{
  "n_layer": 16,
  "d_model": 64,
  "n_head": 2,
  "n_kv_head": 1,
  "head_dim": 32,
  "d_mlp": 256,
  "vocab_size": 25628,
  "activation": "gelu",
  "norm": "layernorm",
  "norm_place": "pre",
  "norm_eps": 1e-05,
  "positions": "rope",
  "rope_base": 10000.0,
  "rope_fraction": 1.0,
  "qk_norm": false,
  "attn_scale": 0.177,
  "bias": "none",
  "tie_embeddings": false,
  "parallel_block": true,
  "init": "normal",
  "init_std_qkv": 0.0709,
  "init_std_o": 0.088,
  "init_std_up": 0.101,
  "init_std_down": 0.101,
  "optimizer": "soap_variant",
  "lr": 0.00414,
  "weight_decay": 0.0,
  "lr_head": 0.0149,
  "grad_clip": 0.5,
  "warmup_steps": 200,
  "schedule": "wsd",
  "decay_fraction": 1.0,
  "decay_shape": "pow",
  "final_lr_fraction": 0.05,
  "batch_tokens": 32768,
  "seq_len": 256,
  "doc_mask": true,
  "train_tokens": 154500000,
  "steps": 4715,
  "dataset": "wikipedia_en"
}
Each number is 500 + 25 x the weight over the matrix's rms, rounded and kept within 0 to 999. Layers, rows and columns count from 0. Numbers have three digits each.

# v: layer 8 attention value, 32x64, rms 0.0707, rows 24-31, columns 0-31
# o: layer 8 attention output (transposed), 64x64, rms 0.0892, rows 24-31,56-63, columns 0-31
# up: layer 8 MLP up, 256x64, rms 0.1, rows 0-167, columns 0-31
# down: layer 8 MLP down (transposed), 256x64, rms 0.102, rows 0-167, columns 0-31
v24:551507499493474513477487502522500490523499502511474550519441516487510475501518496528487480481492
o24:492486501517547496502502514510471527443478494472474494497565471513480523525486532512506535499530
o56:492493538479492506561481473518529489549506507565475547488473552489489479494544499521494464517489
v25:504515513505518502494520497502537528518484511487506483490525502530488508497472525471505542469492
o25:493476454518500490497507493514483498464495516521468534500446520485519488491543512476521506522503
o57:503480528482515509469521508522504537499516497470493496520527465546480503534496488467492496455499
v26:528490528488503504517495510494479503502517536514481497458496481504510462495527465495462471504514
o26:478524483494503560501494477469487501515472479482538510505502473485503557495527517504488494500514
o58:504468538507507484491483527507484528483543544496434486450506529537512435502495476537520516489529
v27:492519493519518508552471482482487542529518504467488517494507509460514482536536496493483500508529
o27:517499490484498522492523539502531504464483500500460524488504500501486519474460501500506498486509
o59:491510547515488487570513526491519463534508523496515492488505527485484493499505484444510490518505
v28:533515520490459472567524488481523493527508496476521489524516483495482520496489467448487499522528
o28:446475455483504505464468527482481557502528477520475539512474481481496509510476506555511508482485
o60:541489512496490509517535480522527487498417507490500491506562506473503479493501478446508490526489
v29:521514489514469489486477513480466512515510547510538479510545508496518555444481497483522483487481
o29:514503492507506550485498509485500517500486504468539479493465509526483469489518489544474498520537
o61:502492500482542448500500488505481472486486509526451508508548461518516510504526513434515498459491
v30:494511514488510509496546510551481554514471490504478480518537482474511522523486538505467527463470
o30:495485507523498511534534509519504417470519527485517525504461502482492487459497485556499482511528
o62:519555489465516479512500490468480554505475469476474455529530496505539537520522534457491500539463
v31:456439513530507490484475556488488450485478475549524526475478501466534505467527516540515512501491
o31:485507522463492502522514498518509557523507509463489444502502530480476485509455513453448505513464
o63:520540494557459458483505517507451439472486508522563546533453491476529499495531494548556506485557
up0:496503489492505554500500552494507520508496479460528513478529533471507538527466526487479503482541
down0:539493500532523502506511475480513556557493486515554479546501495499485505504499496507528482521469
up1:540528501527535505454508495508521509525457513487518440519491470511511494474509530532493492476493
down1:497514490479505476562508480475469548496478470477498529480485503512446505497507503480447502479472
up2:474517474486499513461504467507493475517491431501521475513455436496502502458507477495487533498541
down2:499481503523508512542482481507475495489500546504484510459482489470462468512502505498505495511517
up3:495535484480502485514444526481509517497512485497526506468512463476451492553507474482515502481515
down3:461512491451554515520516525518494487514509524488536511438533472498519545493468474528497503502469
up4:473499459465495469496508469516453450495510514507476521500493528483518535521554503515495535514508
down4:515529491535525529484522511474526533509495517507507488500507523514490481485469497495480503498517
up5:466461531493515480509508505501535516462488482536445497531504537485480465505502494535477484509492
down5:416496534549513483520502523517485489533531503500455525522473482525502505538534492505510515496507
up6:489508537485484485468498490520494518524486503495477489519485496502506474536488491547514498461464
down6:499486488477503523518491537499529514487505493474503493511503484491474517509492470505502479532460
up7:507477473491482494493498484487462490500506531516505520482472484490449502520505478539491496494495
down7:482508488493550517470480500475508538513499438530463454492511497507510484516535485438528523484517
up8:538445484475507482507528507485485541492455498531482491478510527481521508440488498508480462516513
down8:517476468536510536545499459506500465490492504524497505478516483521535488502531493477493489486479
up9:508504490504492485508469457503508513482510498493521512483440505482515541483533503479473474502511
down9:499495528492511489509493485479466513501509494485502479485529461501516492520492506513472540472502
up10:528512500486501514470497498486556497509531478484535522461450499489505487501492462492514497491489
down10:483460513505502512542508506518472489501460521488504524509484484496508497496480497469465494517553
up11:509483507555533523489458491517539514465505462473476532511493507515494469484494477475456500536521
down11:472505521455522495535495516516519459503490531473481462530463487473503509432461513468483482455495
up12:461481520520496539537497523464501520522495493445447499457472529526494505454454544463536501479529
down12:519553440473532484472474465499511481483489487553485529504501552460490437587590493478535487491567
up13:529489513515489548475520510485428496514486521497512491467463504448494581522502521492518476478474
down13:474479484489478490515493540531473527493480485494470483499476496527499518498564530546491492501574
up14:539465475494523528511478527452485490519467471457523501527524483521480532526533535481520465488512
down14:513530479514508480465516516538519519511480550500499510522509540469486522505474463500510511509548
up15:518485481523510489491486508489514492486525448517541537549493529426529494550511490483479521450493
down15:481500528472529504478528536490512534487488448502523507508544488545497494510492517521490536481517
up16:454522539487490484496462466473493463486514523528540510473551516479499452520499468508531562458523
down16:494469507507519497490468484516515513471476490524451539529491518455511501499514565518512506490500
up17:516504502516503488479512503485457559467459489526487533535432554487514465525502471512513523527499
down17:473506524479502497505464471469497497533510457470529507476505462522518545453486498465481495487493
up18:503518513473489488476489510478528463525473487516496492457505544485442493511513453521467553541493
down18:514507501483482473508498510477467514492482507521463537504502497511543546562512539484525484476521
up19:527522477511494495478512492484452509497443506507478491543539479517499496512541505430478468477496
down19:500573464507545476517460484493511472480488518494503535543508500529481524518485477468504493547537
up20:493509483505462538484557539500499484499523498543545509536507488500495501444495440476471518498493
down20:506541521521524499470477537504517486515480542529486498526499512432516496539484494502496493500481
up21:484487514492486490517480498489525530512518496484522470499473497484485506527492485486510484484496
down21:474477478505517498465502486465531467455534489505512483489511507508510492505488458502468478509498
up22:499474460486508498521502459504528531516515506498510486476505503481476474494515530509495488505522
down22:508480481510506507556503501500475505484458539485492505467460523482491545533531491464509471478519
up23:493509504506539502485507493475482521482493499476495496490508454508534518524457497479505499460505
down23:508494491496498471518484532524470497519490509510489461488464547511471553530533474508545463532496
up24:495509486516478479535500527490527519506481488463477502542469486482521517504531525506489520537484
down24:482502504535512464527478539484464515530460523420510526498513512518495483496532523473522518489489
up25:499512468488513548510533458515525521519503470513507457471487490510471462486527495523501535489477
down25:510522518443491465504496500503505494520509518463511523517491481496471574516506535495502457478486
up26:504519466521522543511441474448445538476490497485501496484501447490493496483567488487513501465470
down26:532468502537518455492492504520489535520528499526502487483457517538512487455553523513478519501533
up27:539515466505531524522532569500460548526494490490491509536514482463519516485527498482508501537503
down27:496521524471494519520517482525492534453494451503484523483509488498462534533525481536552520511497
up28:483567437519500536500517486493510497495488471531522441498414500516493496536523530492521505477523
down28:518553509502526524509510517490506523498539485516472540516514497466482523487484497495503494490429
up29:474500518523467498497471476489493532504456468546528506463465524509481513536497477496488482448498
down29:528479469501484505480508484499494508508501519527463510502524524521518478447540494468507531496489
up30:503454520522500525480520506494522476499461474531533494458485525504454488518498523478516521530503
down30:515536535476493470471481476461490477528497507477526490511511517490518497486515511523502545474514
up31:521488496490527486503490503497483489490456490485479469523433509481479489522510506490512509501538
down31:493479506508483522466480462499487520508511480542533502470536497534509545488501481546498489520424
up32:499522511508461466500509448494453465501496491531477513503448455492464460458511500507485502445497
down32:473503515489476484520485520510496517521489484515439517511515501504505484495502503506550530478488
up33:475468512536515492489468516491476440479457489473478530501514504476483525505492526471505476497481
down33:521550462505484458502442511476478485539479483491453503503520532525492508474450522518517513495510
up34:470495538500498501479520468513516505476527506487448530536475501470536467454502500504550491533511
down34:514442504524515488514493514503497481509502486524556466508507487477488548518497487489481509456492
up35:441499513515511509498480469519468463469509503481501495515530484507497544472500471512505550495495
down35:523522502526496530483467463483471495499502467506551500495502486522476529502484511485488515506500
up36:499483525558506528508507486442480540542495489512460451525509562474452486464476538520503509523478
down36:492491462509503530511468506485536521513516484451476486554513471465492533510508548512485552446488
up37:493556527535508526524516487499517449464501534472514495545482503464539510490502474487451483491551
down37:520522478496487465527533498520467513524496498506512457493520520527453466494467509528489488523496
up38:521488458515512455483491480501526481484495468514519461539462507511504483524529527489485498514499
down38:519462506482515499486504500497483529515545515474525519485496486504507513471521502508528517490496
up39:497495477454528504516523458509511540549474524490476483488559475496504518477473495543490493459468
down39:479453511457527530475499436515514485504466493525471448530481487432507504504527479509474545510493
up40:517501535497513519477489496483476534499506467507501538499506525479515503532539525541512497471554
down40:519515495511504536484510503477525511486482520488489461473498483510501487517475496450482504529507
up41:542456547509546486509488499532504466517501453493462516498513482482500539534499516534544515503493
down41:488481510487503490522510505480506516491517479478471509481542491479490540512549485470509530496500
up42:471503517521487487487502492512513519539482479515539520439517483518518505543493482506499516495489
down42:475487490495538507527503496490512499541457502492528524458489483539519473475498475486504485510512
up43:461550460480485551483569482482538447530464494507536509469505527508495507458432513516458455514504
down43:560504516513505508560463503536464588495476526492477456522510494491452470497482487461494531476464
up44:483495463491523496507509479508487480502464493473527474526500439470496529508475495527506505483472
down44:519467568498468490500484485480494516505552516478510497512485489466515454512552525487497518543475
up45:503487518448473534485498519456521490485532491527497567492509517472507506491544485460494533488486
down45:503499547478532497472490513517468499429506501535536538461529472549514508501518510485521507460528
up46:510493499506506479486472507475528512503506479482482526502455489515521487463514510498458528519492
down46:479524472478534508480514463514485484505474484482482484478521480509486492497478487490526443487518
up47:510474528515514509497505507490551464504528470440457509507525537515520467480463551476518516527546
down47:459499525481564471485486493511551485501437479478473509501459509557483526533445565483514449502528
up48:504444474499499476522565523471494513500512465532531510509489466487486515505523514418493511476519
down48:483523499504493503477464495523480521502463517467571496455532503468524517505494478496504514501531
up49:495485499521510519454497494543505516498532492499499471468473456509477486501488490484466514480498
down49:493493497497525534522504530537485482498492518472498521531496530543498479521505489444490446544533
up50:459480487524526509540486551486525567493498483485508483527466511514487444505504455502479474490470
down50:511517469503512468480505488464514492459459478467475471561500517487525515508540501482479479531518
up51:547476507496513496507464459471486516500531519455465525476515473494519492538534458470498567555551
down51:508489537509509504516555523561482493492502480486489528511516528488458507486497536487474457476506
up52:447478468489485555521511488431492462500489513453540509520472522492489483543515488484526523471531
down52:554463490482502524482501493517536508481496553471437521530519522495521514453522508481491489477442
up53:525528518450519487492533467536518481489499506494509533436499511459488487501527486490504494449468
down53:520512484524481513472522500513515512491557502520486490566507529480524494504518498493459474522526
up54:469514533501526491520509508459511481474508471476481475554486529470517521548492479521517510484473
down54:472505471525493533477483465553531529500476469469497516514532452519538510498522511514485516526527
up55:483465500584496499482447500511496500511471481501507473513516496493490527513498485475463478490560
down55:466499529485489528502523526539495493502479498506482552530500537493517459469470462456512509550475
up56:462545520516501466505500471473478483493493528527465550526526503509524496561529499499503534511467
down56:544459465509521503493600500507537521494490511504468487514499467501483536488523538485481502518505
up57:490514552517512530519490475530519466479458505545491517487526505496503522480514492495527490512451
down57:482485490490461513485526545505475506510469465534507514483512526492507486439482475506485492520511
up58:522491528458489492515482544491472503511502477484516516509527468479505491498518535491494462513506
down58:489504543460460461493469477443454496531532449530498495463510480445509494545530534548500493512474
up59:518536498491497508493449465490515500471497528497548506454487488500538522450510509498516436511514
down59:521483524524480502546468536549500523464539485489525459525551498524472475503495514533515495490491
up60:471512503501493542443567491500493516501511490482520504459540511500495452473486521473508497495519
down60:533467496497533511534452495501489477511519494500515526497500475484478476524486510496516481507507
up61:510534460508553536508490456498507553475465453497500490442502503508538487531491481504496463523472
down61:526460491542472529510495527555490534503471497469480508449515495502539486483516532540509472452488
up62:488473499534471486505531519513497475453543537513562513489497485503487468515486510450503552514511
down62:508507530470497501496455481474470462471474456501506522482521499453487494499496520531489522494505
up63:453492500516506554513474488493536500539501491522474523482491554485523491503480500527515495488526
down63:523476514480517477527525536514499507519503511449494461466506476524516527517503520490487513451491
up64:490494509546511519530532500495483535498500530537518492512466549524489480497494510517488457491525
down64:507540529527491495524464473501508500508504538481517481513487476537464464509503487486547512531496
up65:501518523479512483485468513491527535530462526522485466558532532478462500515488505537475502532492
down65:493522451446497525537454493468572491520535514506525506450459470477466493504495487478563487447493
up66:485465549501508487504482513514541506485484454492515501497497533515553504502503552489458489512521
down66:529509499468522537491478445469489470509476483523490515482515473505459493496498502490499502476504
up67:493470558499524516454514513478517474543469482537456455499536525514455480517495499499497531491557
down67:472498480532506477487506491487461521492602493495481510447530494541460518469460519532473494451524
up68:478476472538509496509524480515500521476471461518486478497494485495482482480496473508502515531502
down68:514506509488528495511475488491493485510476510476524517465503521523503483497509505524530479499499
up69:516480535485537515466469481489513516486516498444514577489483506517511490512503535512489534527490
down69:502468589488545468460520508507497495497460498551486499478487497542514488462516485557481490507512
up70:534445525535511544464501518509511468499520492439493520473506514559475515494496454500470513534514
down70:501505511487513501492498462473517463504511489513458494450505492433466500485480526545473503473511
up71:470509487461471504547498492503491521479499479514475520450464513545532500467508482488505510521498
down71:477533479475492533530490501482516552490496501463492510529474494477516490456537518502471508521495
up72:486518488506490477459513491491511485529488501428469451486497517472515519525453506540479458507500
down72:520550570513505511498527507547513484532547511465534436509480442510509534520495496545539471525530
up73:542491484514487534507516473501492484504494494535461517528460504489427455509491530517504503536461
down73:554487460510494522525529506481498477468496488517492470497522521511467517465485483492507495500533
up74:500468476521534513513542478488509520450504472476488474522485494550489499503513499520456532500514
down74:493493533501454495507480493493512474530501540526501521467498515491558495494490515490500498487485
up75:506501447504517525491524485470453486525517446513496519553508480517499492520549513483465524472467
down75:489499516459514500528481591504510506550480485491490440525552488470517512484488509530475557482523
up76:514443470503500529513494509504534497486509486477489505465480500468525506510524508506527483500468
down76:490492518485476529471499515459465522481502515511528495483508474474493488496499521479526477508471
up77:504524504525513482489518485485509461520534504508504542486549529475473480473453541539532537483474
down77:570460503498471512550497511459545500503511448458505448479560486536497452486479506510509512489546
up78:489518485500490501460494470482497471513524497475519485496453509531479514529485459489538536492515
down78:499518453488478481488487530553490473485517494505518525501485522464538492507502512481448538485547
up79:555533534518547494460486490480553559476453537436508525491491543498552500556512498488508511508469
down79:510470511469506510532469501521494479501513468514470509500504439543488513470515471506500512492516
up80:458492529522534503501479502459540461493491490472453493480543542505521515502492478524488497538510
down80:542520468493491516481482470466509513491471485524538501513463485544485504490544501516527508526498
up81:528470510496497515462490494487493495457455520524438504520542498521522480504528515489458513493496
down81:527497488478482508505440479491441499500553523535497510538498512485477516539500497501522482518544
up82:485499520528479505497483504468506479493464472490488498474492518495491490509492510483459544511515
down82:503487496516529489479508511541438513493517508482473505484468480503468493509490501528520467492491
up83:500522476494520463489483510528512517505519495471516495481478520543496528497553476486508517487514
down83:481513514492516507504485472457490506489521511511502486482506456472468472497473506474451511473457
up84:503482488491496494503509525481482473499487522470507484517528517486474498458499537532501527487499
down84:483485487473515505477522535527494518521513530497508499445469468515494506482521463519488519530524
up85:518534508477492505518516518516491524474468483531477454518553495517533538476499529492461517529518
down85:510497479491487490467472465499495458494509478506541533520494485496499520499478495506489513475535
up86:514464505520504506567536503442487532527496488524463533496494503471500522501485491535471467515456
down86:482461497533497489492531486480463490510473512520467508479467509453474515513473498507423507433480
up87:520521527508531486462468513502506500503520502503478528509485522508553507521510515506484473507517
down87:524508525495532506546539491511526506505522502510484518491500486488481483522513515492498507515501
up88:514455498479477538501494570480457469493495493475503505510491479482499466511530517533449498448505
down88:537529515499493442462523486494498520523470498507481485545462512521463482490522504491487490542485
up89:480506468492479529488521521475483500465459465533511498538478502493535477495505488442525467493530
down89:466459473478509495512493509506497498476510526427501479471497527494508512479512527479517461514481
up90:489477477506480474516502519467479492470495490483500461516510517477540457515485469483491550531500
down90:501503537508501503554450488507519447502486485466523483435500512498502542468524531510490496534506
up91:510481499492521481475501494492511521480500458498494469498521475526563490497522524496487489495490
down91:539475514465527502503473522493485511524512492473502500515512503494474522519523479483497517515472
up92:482514514490519492469466462519470453480472533503503519490495488525453480523503472513496489522491
down92:494524521496506504520465454504517515529490503562474503536531539441482517521482515459524505465489
up93:484497532467523463493508457527541472530435476515510501493547497476506495504493471512485489555521
down93:508520534490480481485469531435498492476511545487482528523491477488459516556491498471508515489516
up94:476521502497519520512458513523516459450481527444543522491505485482499493524423481520522534502507
down94:515453512496478469449505431487503482491502467531451508478516525502480511539553533499487542447517
up95:506514492508476529531475512461538521474518479500497461529477457532504502466547515466509493498525
down95:470550476488494449491508496492485505570479498517562512519494474502493524511560509489488515478491
up96:513569507463518527528516567483486519534435493494520516510479548511525507475498487475516519556473
down96:502431492484528503438563476456522493498530487475477479479563504519523540457471547474471529483454
up97:469460508505513536517476473505497528505537485494514524529514465501459503504512477496547483502511
down97:518491486471516489509444508474489457492501502474513494520512475499482524441467535474471515484499
up98:500522513494471507507497526516495548476522486487504485514498467469535480488492523506478517521508
down98:525489493486522487487568485543520473453477491457456457505504481536530505500480533534522504480527
up99:453526516477487505506470498479497482521496546515489540529528492481528506470501474555488486535487
down99:503509486467520452550490531518486478456500498497487479546487511477553484460483462474491545521504
up100:506488521521510505473529506498494510495464486500513455523513479516493492493498506481493492527475
down100:542493507511515518494495471519523516528522519503505528527491512480509493521497498486544505483481
up101:567538490510505501557467473502514461501537530456503548518492523454525499501554503524435534469477
down101:529499505469519546505492503449577413542537486489462469519466532497488467487475518454499570504473
up102:523463513480508533503556451469533498545503524500468494499500491469441481528512485469488556509479
down102:520500573532476503533444472505532482473502488493489477487468493495518450490527496524533454490496
up103:495520458470464529566496486459509527497542529515529527543469470467485484457473493485460499474452
down103:479504493547476532496488520516484502490536477454499499486470464502506472511461506477496465477509
up104:489499522508519491486510520505511508525455510517466480482526454546519427448503502536434519513496
down104:481497497506474537501528483491493482470516518471507498486484479464496527517473481476539496515474
up105:499475494492523497517491523477471504486460483503506553498497508540508460530519524496481515565496
down105:486502506483521521518471505506500509524487485526495523530481485515508489509495453475530529464466
up106:532508526474473522471424514528522464557504512512514484485484508490475547484520480506480518498525
down106:456472480468515477508546472490504509518470487474515547506494471537476511468517531490522486494485
up107:470513479497539501513558537503510469497493511488530480476513465512475478501511476477501484524456
down107:525500504509503523482488458488483529530478480492503523528508507487534514505533488460501475486501
up108:486529544524494495507505504474459502449540507478540529518454486490483411466519510457478536459540
down108:469518464542455478479559489521497539555475481510511531544450564488510431490535521526527521478528
up109:509533486505489493509517499517522499476462503505548558535467478481528499513548487501541508435486
down109:518509506514499496540548442511496510532507526482545469488478508476486465497508511509479547518441
up110:499519487476470519506516528472487507510488472498536448522496515448478524539495531489465525526507
down110:516496482547506528536489495481511537524460479470481501538485491537499471465492524481527520510478
up111:493497491449473450472469493530512474505515546472501512531502526476488503500510521461484513487571
down111:507570482504478482518503496478448524473515458508501531515484474527507469493519472485524453495489
up112:514521471505496504559476538476490492476446472488515502504507572480534500529544507498479479509495
down112:478518492509537508505479518494500501500516510474524509563501520507504468501499527519503503439519
up113:445489516514505474473539468510494474499510505507501483538504502489516550463464532457492537485487
down113:505532470478450525543439508547517491514513519473492484513520510458510434536538481437516502510534
up114:472513489477486460515500519518530481469513504516458534487474465525527499541481512466486525487476
down114:474494526536478505478472512501488474499491479459533497474514521506486542504528470485507505508532
up115:500461475495487469500477486501489545460520499466521490455449494487500468459529516533489518501509
down115:511506511489497528492516454456482468497470459498483493508505468500485463506504477484493498487468
up116:482541490502494534483522431533536514490475467483503496472460516466478506459530524491505531470517
down116:536492387456498476530527522515531514480481501469500491498470504499531505481459463460500538517456
up117:515524504528507461463503541485498519480471515496476492500498458493478477480552536453482487509506
down117:499487541526499490510518481509492521525501491498489493492538525501476515464498496486501468535500
up118:488475520518504469516500504539509515479465508485577496510493524473476501479511459479524463470463
down118:495523514480481477537531499481517533513527523468453532517515492531496438487503538456455497505506
up119:498506490476507498480520480504515443483536463522500459516499491489510467427512489521455475484522
down119:490500473510505481512464515531496520518508507492507509443517514532479511542478516483524522506518
up120:507516520533504502506515513493476494483521514496468495489506521464524493508516560486508501514542
down120:484509515463483505511474498486490488491495487472512505539518493517496495495506503504495506501469
up121:475510495508532503494480463491516490491475467514471511502512522524517473539477529521465506508493
down121:471483480467501509471498519505484443496488501466487504505495489482522505503517493516494525491532
up122:462507473534473499523531505473462500555512473518500517494506469502561407482491497514492474499459
down122:459503493520552511502460460494529484516539457474522530528471509521505478536544504488515469535479
up123:474507561482525494514484528454497501481486497508484477514520519517486506529488496463541504530499
down123:554525467499544521512481488472492500480499538472500495461517503507492490476514522515484504523498
up124:486525542463507499472508473518525509513494482482490526474493468488496493500514502502499494515478
down124:496490541522483534493519514474506528517472455498539516505513518508484504482484506511508500514486
up125:502518481470492495512492514503479516484484484488513512464505446517522469479478528518509505484501
down125:468516479508528518513518469480489484478463454476506499527489522514480488504511484489511495545485
up126:458502488512489527473490476504468475481494534502516521487502507492493513511544471479484530487498
down126:478499462521499524462536511528470510477515495502530484507550540506523498486499500467487527504524
up127:459513516529500530491489560490498458510504516463497522457532542515470491513514467523479462449499
down127:521527583502489508512534463532508512509531460508504484510507529521475537508478510493540514518486
up128:503516505458463489482500517512476519491482467494520499493507487454526500551513495482525521502479
down128:498462484479541498531525517510523549546503430508503444494480521506506501456469503514520449516494
up129:484516470527494486524502485493485488529533509533514480506509515495484470486472508493504487484503
down129:487494509507482482470507526472498503508513491519529513479514490469511494479520491496534508469505
up130:506477490456513503488480491451521491521518519498508473510478545498469517515488495492478513510493
down130:510509528510483526501509518507532483471460532501534488490485518500522489537512513503502488473492
up131:504530474478476475494507511494506483502504472514530470511490518525469472486518481509495532466471
down131:500509505478542529500504491494517508530445501479496524513482460504502513486496504506499469505486
up132:479516491462526525502502482481465502488472494537479497465563454495522473468472499552462480493512
down132:483506533449474485494517498542468519544498521469490486528485488470507513536517526520491489499529
up133:482533527489492544480508489544497512534494506483463508501553480528536517475541483500511501487527
down133:541521502510443523523481473456523533510546551522500442493471487490475487499523528513462495517464
up134:493524484491516506504478511488500447483505502479499479513495541491545487489520525546496462481487
down134:535517509490515514491471488542454506480512507478523501532461443509515559539523464496528481497528
up135:504483490499512532532511482484531490517531491501475505468498524522450492482485519472508521529547
down135:516523507489479515510509490472513519492493490513523505534491462521529466534518516511488481485523
up136:503473480471492558458500461476516489502503471532465485496536587495504445501496488514564489507472
down136:503506495435459497472511471478462492494495467470506482515472511485516464504489496499514536509489
up137:516496520516509538591532493478472486525486462596517467521445506521507489507471509483481524535557
down137:536495490550473449525524502478447492522523467497479476522509500547509487463474449458471534512441
up138:529527484464481483505497474485458506477459506518497488531481505479555467521537506503520508470493
down138:457491504519468477460502478497498467502477447469503518523509507497467489487485490496463521481492
up139:505558520514513502533469505460518520461476477506471483513500494476512512463505495537462500479499
down139:506459470489471501464500529497536457498475468519535515502477516500500519479498478470486505518488
up140:544508481472509502547508501477510487509509529492517490537487443520521525493475487471502493503531
down140:541488494544494480482463475490511455449489480532501521514475456529482537510506510526503488429508
up141:481508482492467512522482549487471542484473478544528574498500546459476519511477484491529467432505
down141:506511504509482490492514504491510535484500459555476491495529518555495508497486479543488510469459
up142:494505497451523460494495487479487481471508491498496491545513502514488473474496474509511563537477
down142:518501490501537460475517524512478478495499483509482479532503486503477494464468484519524574494533
up143:525481531498533499443481482518483499508484463479496504501494488519491507474525492493514513488540
down143:491520492523507533538508510467505496493498513501493493505525474483452511494502538495503512515456
up144:450459504496493505439484498510489501524524514494466506469547482483501509514523471474471552515526
down144:518517520476470490543535482493468526480511476549471519507502496507497489469455534510512503513474
up145:524479507542492519459484500515517454543514465486517497501511485516502474496504520481479581491476
down145:500524518470576495508494543513498485528508513529505517467512503466506574503500480503487514475479
up146:537510441496503500486441448476498513495487502474562473547460466506453500531468504536495534474513
down146:463517452553532480489488435531515525517540512500452548510511512507456537508453508533512499450520
up147:496511541505518467533507504501504508512494464525457498524513512520478511504545495488487508509476
down147:528470510539485500508495547492483493540494525465529523521508504536531542522512532487507499520493
up148:511513507489490491524458495493481517534465481496494503501495489512467484484545467482475462503528
down148:456489502512488499503513532539526478486547468481471490499500543470516504488493515516542508493519
up149:520509515460464489480508499445508489511525502494519534482502460427465510504570511496528489520488
down149:485472493515502485497429475519494491492501521482460494480498485519493462498470502525469487483525
up150:547495548485508543495497504509476509521525491487485460525507522449486528434512482508515462491534
down150:489403436476461460496549549522559451491569521503489543499503539532506478500496530479542523491502
up151:558497565488455510498495494518528480516509470501460496479502524478519520560486519492499491526497
down151:531470474522477496495462458466460476511583470507522537457517529496501490550486444471496478455450
up152:500465492486536509517530470551504518488449485512482494512489534476510504491560471496489475483528
down152:517476450535497519483457516468475524499489476454511502468526485505520509484530490502516496535452
up153:478500498518522538509502500487546522502515456489537521517490502467497468487487492498536521515518
down153:538533504508546469505474505501520520492461522499463493520506515523494487498514484478482470505457
up154:493500552478523481466507481501515515479431475482494517533481495458503517516548456530528473483487
down154:485514482461480495460500523504478534489473495488499506480482512517503473510543461483506516514500
up155:529503512510507522510489548482472481478531516506482489452537534459473489524491495572511504510486
down155:460518428533493476515532519500500433445513472501488535508501493467479556491474494511464498481485
up156:504507486475513510501480491484531510490523492476498511521488462501501511531462473511514526499500
down156:467494504537471484492506496485478516502478501499501543494481521485498465516500494471482494508525
up157:527487503515514538486518498499524472496468510452477513521488515552519539474512492504503494501486
down157:448510517465486465488504521516466522512508478488526479467510523462496526501457507497480512507515
up158:475486504470498514536479452508442513513479504490464522470516496517445501487502504461482515511492
down158:499481472521507450464532545502489498508519471502524470471523475518522493465474467500531513487510
up159:485440517515505505450486524505513482507516466479480537473522514495472477489531515471496499516509
down159:516543524506530496530492493501474505497519513491510520532489455497521501548510512489512506509502
up160:525468491495514514483494513493478474516487526478546463471485477526504499493475524483439541484542
down160:451466508484467512477494470530518472457472513478497473492494528482522502504472484483530505478508
up161:521487502439518514509532469501500516463499463459492534524494535456513527463521531471472516485498
down161:513528488509501452506547562523511535499520483472492508545470518505494499519482464548509499524438
up162:474500502466471544537483503513511503479459511466442546538502490500523515500523518515503495503491
down162:551483505511528471504534492535506493538492475523535535460530490519519476471510507538502454489517
up163:492540543446515513508526468484514525531474447532475486521518560501508477491547508479491453544495
down163:462462474494465553476490503505456508574476524423476544519504504542505473508551487450495451509487
up164:523451502472484508413506477457504506505475502527509469510477495472502484465522491520478519477500
down164:466529527528535514531519475549459482484534472470489462482538462463471558494486515455499477531470
up165:509502478510468478459460501498525497510455495487479507551486556472499502538469498498532511499497
down165:472466503497467482474499510498527487476523509509465464475482455499511538464488490519498493523524
up166:479510529546498482491476520510481492502520521511494477515463550487506501504560476470499501531548
down166:490510499518492530504466489498480450519482506474507512506517486514493516525458494470494498508469
up167:484476537522496509500451452489474516495523458468499502534531528487544489450464520490513499483489
down167:448529500538522481503537560544535517514452505492466484494447519481494501519494486525500527494523